config.yaml
n_kv_head: 1
norm_eps: 1e-05
positions: "rope"
qk_norm: true
bias: "none"
tie_embeddings: false
parallel_block: false
init_std_up: 0.0192
init_std_down: 0.0
lr: 0.000787
lr_mult_qkv: 0.5
beta1: 0.9
lr_head: 0.00594
train_tokens: 701300000
Each number is 200 + 30 x the weight over its row's rms, rounded and kept within 0 to 999. Layers, rows and columns count from 0. The size before them is the row's rms in percent of the matrix's.

# down: layer 7 MLP down (transposed), 1024x448, rms 0.0581, rows 872-881, columns 336-447
# gate: layer 7 MLP gate, 1024x448, rms 0.0591, rows 873-882, columns 336-447
# up: layer 7 MLP up, 1024x448, rms 0.0589, rows 873-881, columns 336-447
down872,096,162,198,139,183,204,151,162,187,186,111,216,213,155,182,210,210,224,279,186,183,233,161,147,201,194,225,186,240,192,218,122,243,141,173,213,218,204,218,210,194,208,229,219,196,229,202,196,137,224,182,169,228,177,219,182,231,206,171,229,186,192,163,144,198,199,170,230,202,219,170,280,190,157,184,210,214,160,263,157,263,236,218,189,212,255,201,195,128,177,199,191,206,223,217,224,186,223,204,228,195,154,228,124,171,242,185,230,209,262,242,178,200
gate873,083,215,196,210,181,176,193,210,206,201,218,195,224,221,158,200,152,223,228,160,176,177,181,201,202,255,208,171,223,166,216,165,173,197,190,247,234,200,166,220,178,177,150,211,154,164,195,199,201,204,202,202,165,201,151,146,173,196,179,233,155,198,236,182,171,207,189,218,229,236,203,228,224,203,221,220,179,178,169,212,193,181,220,185,216,185,177,238,242,236,167,191,157,222,172,225,176,256,201,152,158,179,154,191,203,221,206,203,294,200,228,203,182
up873,085,198,201,209,200,164,147,186,145,201,239,233,177,144,211,192,236,233,247,233,174,167,156,203,232,207,233,179,203,213,178,193,196,212,195,207,209,205,171,237,164,199,198,195,194,219,226,221,216,199,226,179,200,148,183,140,188,213,125,242,233,211,201,213,187,171,185,204,248,213,199,237,216,212,220,210,233,232,186,257,216,161,178,152,223,170,140,264,226,229,166,218,174,248,233,196,231,246,195,178,203,171,182,152,217,174,232,202,261,226,264,217,232
down873,090,184,219,208,174,190,182,151,152,221,176,238,201,163,183,223,236,212,191,258,191,157,220,175,170,131,196,165,136,261,189,201,208,237,202,145,114,191,164,227,186,202,187,203,177,196,190,198,190,174,237,203,174,167,257,230,190,237,157,177,222,186,141,233,184,119,150,187,206,160,218,230,215,184,186,203,146,171,216,209,210,196,183,122,188,206,224,213,181,166,176,208,222,243,236,177,282,156,168,223,263,214,207,169,218,195,232,216,148,219,152,218,202
gate874,100,165,167,230,198,230,231,207,197,207,190,161,191,242,222,168,141,191,232,174,200,186,193,190,206,206,277,156,202,195,238,184,188,156,170,239,178,220,161,171,175,181,181,167,187,218,172,219,165,255,222,177,187,241,191,190,170,162,228,209,185,153,211,234,188,194,182,269,146,206,229,177,172,201,235,234,161,166,169,248,154,146,211,202,207,219,264,214,195,161,178,230,247,147,228,189,232,183,214,192,146,197,183,184,197,165,176,259,202,217,143,266,198
up874,098,246,145,197,211,235,171,249,217,174,152,181,179,245,118,206,216,139,215,166,158,183,196,165,199,198,146,219,188,194,202,167,177,224,194,200,208,175,217,231,216,215,118,148,189,183,165,165,185,209,168,177,218,173,211,201,187,159,180,195,231,186,188,241,183,186,172,78,169,214,227,223,235,191,250,229,261,159,246,198,235,192,243,199,212,252,227,201,182,194,198,164,184,205,192,187,190,258,266,187,183,236,208,178,201,192,180,187,212,218,190,220,231
down874,098,170,190,197,138,152,163,178,198,184,239,173,226,173,193,223,241,201,193,216,234,212,180,245,189,220,127,164,173,254,165,237,221,231,153,195,241,173,176,176,263,200,134,222,190,232,213,216,221,202,212,199,203,236,162,248,210,132,195,158,194,206,218,170,171,173,216,191,202,216,174,169,207,219,200,154,250,225,197,158,184,271,199,200,242,223,232,167,227,214,194,185,180,185,190,182,202,245,243,227,208,221,223,209,203,182,215,158,184,186,214,117,181
gate875,103,202,182,244,208,196,207,265,206,148,200,167,205,172,220,238,159,166,221,167,172,216,211,158,238,166,179,202,191,205,211,205,187,173,195,212,170,280,172,206,219,217,186,213,163,202,167,189,187,207,225,161,248,207,216,184,193,184,209,211,182,129,152,218,210,209,260,222,165,175,180,164,210,182,207,210,244,161,242,188,221,214,236,214,245,186,198,196,217,190,213,216,150,176,213,152,202,210,182,185,195,222,273,210,190,212,190,210,141,221,238,201,181
up875,097,172,241,218,221,188,243,156,253,174,175,177,151,210,229,192,195,195,159,160,227,191,204,219,194,209,162,195,172,194,229,233,195,215,210,209,202,217,198,158,210,247,233,236,194,195,195,217,166,266,195,231,240,170,189,231,231,171,186,228,221,196,191,164,191,231,213,191,155,199,164,213,200,142,235,212,171,211,226,215,244,125,216,217,156,184,222,139,168,207,183,221,171,159,255,175,238,216,207,147,185,180,265,141,178,170,200,182,196,220,215,236,206
down875,102,182,229,145,216,156,168,179,190,173,192,219,216,210,218,218,272,190,208,198,168,217,190,157,157,221,175,183,114,172,180,182,189,237,237,205,220,225,147,218,178,192,214,190,195,266,141,218,170,210,228,207,260,173,232,186,164,214,199,221,176,155,211,177,180,191,201,225,185,165,205,174,192,168,212,221,205,189,231,207,167,215,206,157,173,168,234,200,170,147,216,268,200,161,168,228,177,198,194,219,203,211,187,198,184,225,163,216,227,165,174,200,198
gate876,096,205,169,151,196,199,163,252,233,207,162,166,175,241,231,293,229,160,164,200,210,203,236,195,159,189,145,187,239,198,188,231,220,220,207,216,241,238,190,202,223,210,243,203,171,214,184,172,257,208,220,184,191,217,204,286,175,219,186,197,181,211,238,197,213,224,199,237,175,162,226,155,243,190,254,228,224,224,182,180,230,218,161,166,187,213,241,231,220,205,199,236,192,161,195,229,188,172,218,216,230,230,214,209,151,184,202,210,191,195,154,207,160
up876,101,219,191,128,167,205,168,170,240,174,196,170,218,208,203,246,239,186,194,220,184,170,213,198,233,205,147,201,197,218,154,130,210,265,216,211,227,161,211,222,228,192,171,252,215,232,182,207,225,201,206,200,186,179,245,190,182,224,197,182,218,221,228,260,199,186,227,161,199,126,151,180,243,223,162,228,174,247,160,194,182,142,117,222,211,233,199,245,187,192,237,214,153,188,168,214,180,164,200,243,204,183,210,153,208,245,227,214,232,198,231,191,196
down876,100,206,249,181,197,179,174,211,207,193,217,214,179,248,184,195,256,180,236,220,176,232,219,207,186,161,207,181,213,178,209,197,238,258,147,214,209,129,238,248,217,175,192,202,234,218,229,216,248,268,141,235,182,218,212,209,200,211,171,182,191,233,213,164,226,191,233,154,191,173,201,257,190,251,127,180,225,165,136,177,203,181,187,213,175,201,176,187,176,226,226,159,202,211,211,238,201,232,179,177,207,205,241,170,283,150,261,232,201,218,155,210,165
gate877,096,155,174,248,179,263,151,186,201,185,181,183,136,230,234,236,152,234,207,142,190,188,199,193,177,239,163,211,187,208,213,128,171,243,186,279,151,230,251,177,224,179,162,210,189,201,186,145,199,178,196,206,186,180,183,210,186,180,253,231,199,261,228,207,217,257,173,190,221,222,200,173,208,201,173,236,158,208,208,192,215,235,188,193,193,228,241,137,256,256,159,238,144,210,198,217,194,209,182,175,227,230,256,208,163,186,263,182,230,181,199,217,221
up877,104,201,176,220,166,238,199,175,231,204,206,213,176,171,162,156,181,189,220,231,226,201,162,222,186,188,205,234,180,240,166,203,166,176,213,227,189,197,147,183,162,182,247,249,228,213,178,246,178,179,215,208,193,158,200,164,223,143,146,194,205,199,211,195,197,165,172,173,186,178,185,165,218,151,211,146,255,188,200,166,193,188,193,163,200,190,214,196,176,180,233,211,171,171,194,254,248,188,193,194,155,154,195,212,238,175,221,184,213,160,157,239,236
down877,104,195,211,191,214,179,191,195,191,207,232,190,205,193,175,201,237,191,204,234,189,189,182,183,216,210,210,203,212,182,188,171,174,207,220,175,212,183,158,189,114,215,284,209,233,220,208,226,211,174,630,207,209,181,227,219,225,196,172,214,237,192,197,205,207,169,207,194,199,143,166,198,188,188,206,154,218,229,171,179,175,181,175,144,187,130,175,253,182,201,218,201,249,185,202,235,196,178,208,193,175,168,174,218,226,209,195,211,219,174,210,211,169
gate878,105,203,209,229,202,191,261,172,120,159,213,189,180,146,184,215,170,217,202,172,193,235,197,216,187,195,234,186,201,183,143,197,151,199,199,221,196,226,171,175,167,206,166,193,120,208,173,229,202,192,212,192,187,198,199,174,176,190,246,274,155,262,198,208,182,214,231,255,160,207,203,210,151,168,182,233,222,212,223,155,198,171,214,216,159,189,190,144,192,224,225,214,218,213,168,197,211,162,155,126,270,172,275,168,193,258,195,156,204,240,229,228,198
up878,103,197,222,213,226,219,234,180,230,169,248,203,251,192,232,224,171,150,187,248,230,224,243,215,221,224,251,191,216,210,180,177,203,181,193,173,250,228,166,171,176,197,207,221,168,152,222,161,251,230,202,226,216,209,196,173,202,249,210,176,257,189,187,195,228,172,166,174,187,208,227,277,196,163,191,184,232,227,185,169,182,155,236,134,186,213,229,159,194,295,205,172,208,211,193,225,211,162,138,179,231,196,177,243,207,219,212,188,189,208,170,196,178
down878,103,254,182,227,221,185,180,207,202,253,184,215,200,190,216,220,227,188,177,212,156,202,181,206,169,182,207,148,150,186,208,176,142,192,147,184,216,200,172,197,187,198,229,219,182,178,187,253,180,242,281,206,180,191,128,227,225,241,147,217,172,218,224,172,179,203,236,235,171,143,203,212,179,187,269,248,178,201,198,212,202,260,231,262,150,209,217,231,186,187,221,203,174,181,194,265,174,156,211,179,121,212,221,189,238,187,181,142,211,167,200,173,232
gate879,101,200,224,235,205,159,177,224,258,185,217,212,198,232,191,193,209,200,237,221,155,166,248,218,250,206,162,225,216,238,230,168,221,185,219,190,191,212,193,248,192,232,181,241,171,161,165,183,238,202,203,207,224,213,224,195,164,247,147,207,185,167,204,191,234,218,218,209,251,203,253,184,232,185,201,192,208,115,192,182,233,252,170,163,254,225,203,226,272,177,190,195,175,241,150,141,223,246,198,266,188,199,181,223,216,231,229,157,203,175,229,180,238
up879,104,229,181,178,219,234,173,206,246,198,191,176,159,250,178,260,183,220,197,177,206,219,202,130,189,221,180,248,191,223,198,239,208,200,169,184,230,179,230,187,215,201,203,173,178,208,221,151,185,131,193,174,205,240,208,230,249,132,174,213,209,184,209,198,200,224,202,179,213,163,191,195,159,209,166,166,154,207,204,216,236,199,219,209,195,184,172,170,169,220,174,221,164,215,225,270,204,160,214,185,200,205,139,279,255,189,200,154,182,145,203,216,171
down879,103,217,246,198,161,237,249,169,206,179,216,204,172,258,190,197,190,177,217,144,193,192,241,237,174,210,191,249,215,177,173,263,197,209,185,162,188,218,187,198,162,192,213,188,168,188,171,166,191,190,76,228,192,209,169,218,187,211,230,172,163,192,215,223,203,223,180,174,237,186,184,222,245,165,230,164,188,160,193,202,212,195,217,262,212,130,198,193,173,207,237,168,222,268,234,178,212,204,197,183,163,219,260,160,295,199,212,202,181,173,185,219,145
gate880,092,222,222,199,193,208,174,244,170,212,183,166,165,198,193,247,240,210,226,154,267,242,231,194,206,199,212,197,209,170,132,190,181,200,247,211,244,211,191,245,162,201,190,258,178,243,213,175,207,187,199,183,191,220,192,235,163,280,206,246,204,208,220,250,177,300,217,221,204,182,196,213,248,155,152,211,180,201,234,157,170,204,144,180,249,233,165,198,228,215,197,209,225,167,223,226,214,185,224,171,166,161,176,231,153,199,241,193,177,202,223,224,228
up880,099,237,203,182,138,243,148,227,193,185,212,191,203,228,148,211,237,216,212,196,209,197,210,211,197,227,169,190,226,196,157,148,205,215,222,244,242,224,177,174,201,241,177,249,195,248,218,194,194,134,200,202,174,197,141,174,198,253,233,189,157,232,199,210,224,252,244,185,238,199,191,213,298,198,169,190,235,218,204,184,178,235,152,143,187,258,167,196,223,222,158,190,214,183,209,230,202,179,167,200,187,214,189,164,201,171,207,179,204,204,239,173,231
down880,096,208,188,216,165,204,134,189,234,176,208,135,234,228,134,192,209,180,225,173,167,150,136,213,229,246,165,219,198,215,217,200,205,247,168,208,204,230,183,159,199,211,161,182,224,209,191,213,179,186,164,224,248,209,137,214,201,186,255,157,201,236,190,196,251,203,252,196,247,193,166,162,225,237,202,211,209,202,167,251,178,227,177,174,148,216,209,229,182,180,107,202,213,137,220,190,187,221,126,206,189,234,192,165,218,172,177,215,207,176,219,163,206
gate881,108,179,243,236,193,176,147,235,224,198,190,248,191,242,209,203,184,209,191,219,182,197,238,223,190,221,190,200,143,213,208,213,197,228,161,194,181,196,237,225,213,145,186,155,211,179,243,186,142,209,212,179,250,225,169,216,181,190,222,193,260,194,165,172,191,215,197,225,203,191,187,178,207,171,233,226,153,184,217,170,194,169,195,231,213,197,165,183,203,208,201,174,203,159,149,180,203,229,186,188,170,213,215,194,191,249,146,171,120,215,208,267,167
up881,106,161,232,160,157,211,194,150,215,189,235,174,172,178,194,168,190,198,253,196,174,182,215,219,207,196,199,196,172,185,232,153,147,204,219,206,190,205,155,219,199,212,181,196,185,232,186,187,154,167,188,194,204,246,172,179,180,200,199,175,176,217,182,216,184,240,200,190,209,220,159,193,189,239,232,221,170,179,183,220,214,155,142,215,189,233,181,227,258,227,223,237,171,216,155,148,192,213,168,146,211,220,208,159,288,205,213,210,181,207,200,190,234
down881,108,222,189,177,183,178,208,251,159,203,166,247,189,220,218,206,263,223,186,197,183,208,175,216,243,183,154,179,186,208,196,161,219,172,225,229,249,194,235,249,166,192,243,171,216,189,189,208,246,178,121,238,182,192,209,194,268,227,187,164,219,171,191,192,208,208,183,201,156,189,188,247,188,207,158,172,237,202,208,219,198,207,246,224,254,245,166,193,198,225,210,202,213,191,193,232,212,184,252,177,230,195,256,148,201,217,190,196,199,184,178,160,188
gate882,100,247,241,175,173,231,173,234,255,207,116,188,226,191,198,199,171,207,238,167,199,164,222,214,178,224,191,155,161,187,214,217,183,174,162,232,148,202,168,200,231,204,158,186,192,175,194,228,205,182,208,195,236,178,224,185,177,247,175,280,176,217,211,181,202,211,183,203,239,171,167,180,231,213,264,264,174,196,168,238,199,213,213,224,202,191,230,168,232,266,197,183,194,188,203,209,159,204,214,165,155,216,199,213,175,177,198,166,211,199,162,230,166